Each number is 50 + 12 x the weight over the matrix's rms, rounded and kept within 0 to 99. Layers, rows and columns count from 0.

# up: layer 5 MLP up, 640x160, rms 0.219, rows 299-302, columns 0-159
# down: layer 5 MLP down (transposed), 640x160, rms 0.207, rows 299-302, columns 0-159
up299:59 26 64 58 54 48 69 70 57 53 51 28 62 59 33 60 47 49 57 47 60 56 35 46 45 49 60 55 65 69 60 46 25 51 53 39 62 58 53 31 52 52 62 49 72 61 62 26 67 56 22 50 40 54 35 57 58 58 50 59 54 50 64 54 43 54 37 60 40 36 51 46 67 40 70 38 61 32 43 66 55 51 66 43 80 40 49 43 60 64 30 42 55 42 43 53 68 45 35 59 47 49 51 58 36 47 43 73 69 40 64 38 51 39 49 70 53 42 45 30 57 43 29 67 44 55 29 52 64 45 60 54 30 47 41 45 47 39 33 52 42 39 38 77 62 43 65 73 60 44 49 40 50 32 42 53 48 42 32 46
down299:49 56 52 56 44 45 30 44 62 53 50 40 50 58 51 54 61 40 35 63 30 54 38 38 58 56 66 40 49 35 68 60 43 56 45 42 52 35 49 61 44 44 62 79 39 40 62 75 57 34 34 40 44 55 51 40 67 49 38 53 43 54 46 36 48 40 57 28 50 56 55 58 42 76 67 38 32 17 29 27 36 58 61 48 37 38 42 54 53 46 45 34 49 86 37 55 43 64 35 37 48 48 50 66 34 71 68 68 49 52 59 35 63 36 65 42 21 50 28 45 61 65 42 69 55 59 58 43 69 63 47 39 73 48 65 34 36 62 57 27 54 45 51 42 60 54 51 62 61 47 37 51 56 83 57 58 55 37 68 42
up300:65 47 53 45 57 61 46 62 55 56 48 62 50 55 42 26 71 56 46 50 53 52 33 49 63 50 36 40 52 61 47 50 64 58 58 62 37 58 45 62 50 49 36 79 47 49 52 54 40 46 52 36 41 36 38 44 61 67 47 39 37 55 71 42 42 51 53 43 37 46 48 55 44 46 46 46 70 65 52 55 36 56 67 51 60 53 48 35 62 47 31 49 53 52 52 62 63 43 36 47 47 56 27 44 52 40 45 59 38 52 42 45 54 45 52 33 39 52 48 53 49 44 35 51 64 58 41 49 48 56 59 42 54 62 61 58 48 44 53 32 39 40 44 48 37 61 55 43 41 56 67 53 34 37 40 33 43 54 54 25
down300:67 55 62 43 36 34 50 44 58 56 52 40 55 53 33 57 59 48 53 53 46 55 66 47 50 48 47 50 48 32 59 62 43 33 54 57 56 40 64 35 53 70 64 27 64 50 64 24 55 59 52 50 57 46 61 55 38 52 47 49 66 39 58 53 44 63 53 39 50 44 78 43 36 54 54 47 37 50 48 48 51 65 35 58 34 53 39 79 52 60 53 51 47 37 83 52 49 41 41 43 41 49 42 47 53 61 58 53 38 37 43 67 25 41 44 42 62 42 51 55 43 63 58 59 35 41 56 45 28 41 41 45 31 56 56 66 52 45 44 44 41 42 54 42 51 33 52 53 36 52 48 41 58 53 44 54 37 72 40 66
up301:33 62 47 55 47 39 51 56 49 36 50 48 52 50 57 59 50 67 05 40 73 38 46 59 63 53 46 41 32 52 61 50 68 24 54 49 31 55 47 65 71 56 48 38 56 47 55 39 63 44 49 44 48 59 31 49 28 45 68 45 53 48 54 48 55 61 57 68 41 46 45 41 30 78 51 42 66 68 41 50 47 50 40 39 40 68 51 60 58 61 50 34 44 61 52 51 50 57 43 41 31 43 54 39 39 40 33 46 21 49 29 59 49 38 63 36 36 68 45 42 52 47 63 55 72 26 49 58 65 37 51 45 53 50 37 57 47 48 59 56 50 67 46 60 47 57 41 60 50 50 49 52 58 53 41 18 42 49 74 32
down301:56 39 69 34 21 58 39 55 37 58 29 41 46 58 86 35 67 38 55 49 41 55 38 58 46 59 32 64 53 51 63 72 64 53 31 58 50 35 51 45 37 79 46 39 38 54 51 78 75 49 49 50 58 61 45 43 48 40 33 54 29 39 40 57 47 38 38 67 35 43 64 58 48 48 61 61 41 71 39 47 27 54 63 51 49 77 45 46 48 60 45 52 45 62 57 61 44 70 36 52 43 37 38 53 48 25 39 46 35 42 41 65 47 46 38 54 63 62 43 70 27 46 35 47 51 56 59 62 51 54 41 45 54 55 67 62 54 61 52 64 62 40 67 59 47 75 61 52 54 56 34 62 48 69 47 48 64 43 63 26
up302:52 59 32 44 43 61 46 66 37 42 40 50 45 56 41 48 57 83 63 49 52 53 55 81 39 50 66 70 63 44 39 28 45 62 52 30 67 15 46 85 30 48 50 85 62 39 38 33 89 46 29 67 62 53 60 36 43 54 64 30 56 64 69 53 54 54 43 34 55 51 57 61 39 45 58 47 85 47 39 55 66 47 48 62 39 83 71 61 45 56 49 45 49 43 35 28 37 73 30 60 39 50 53 43 60 58 70 40 50 34 70 39 29 55 32 59 69 59 48 26 54 31 58 50 58 64 41 51 54 41 41 46 55 37 53 48 65 44 48 57 50 34 45 38 50 50 46 60 56 46 60 17 53 55 56 36 57 70 35 38
down302:46 56 42 99 58 40 51 60 48 63 37 47 51 41 38 58 45 98 27 47 37 54 49 54 49 44 45 69 38 50 43 30 40 53 45 55 47 19 43 58 51 60 44 26 50 42 60 20 56 75 52 70 36 61 73 58 41 53 62 32 43 46 53 67 48 45 49 39 16 63 45 54 43 63 44 70 41 59 52 44 67 21 40 48 58 56 73 49 52 71 31 75 30 49 35 43 05 33 32 65 33 54 79 43 36 63 65 41 79 53 51 43 36 31 46 46 47 43 52 61 50 73 71 42 53 52 56 36 40 62 43 54 69 51 50 70 80 64 70 59 51 39 53 64 46 64 19 61 67 56 66 48 39 47 45 48 67 57 53 75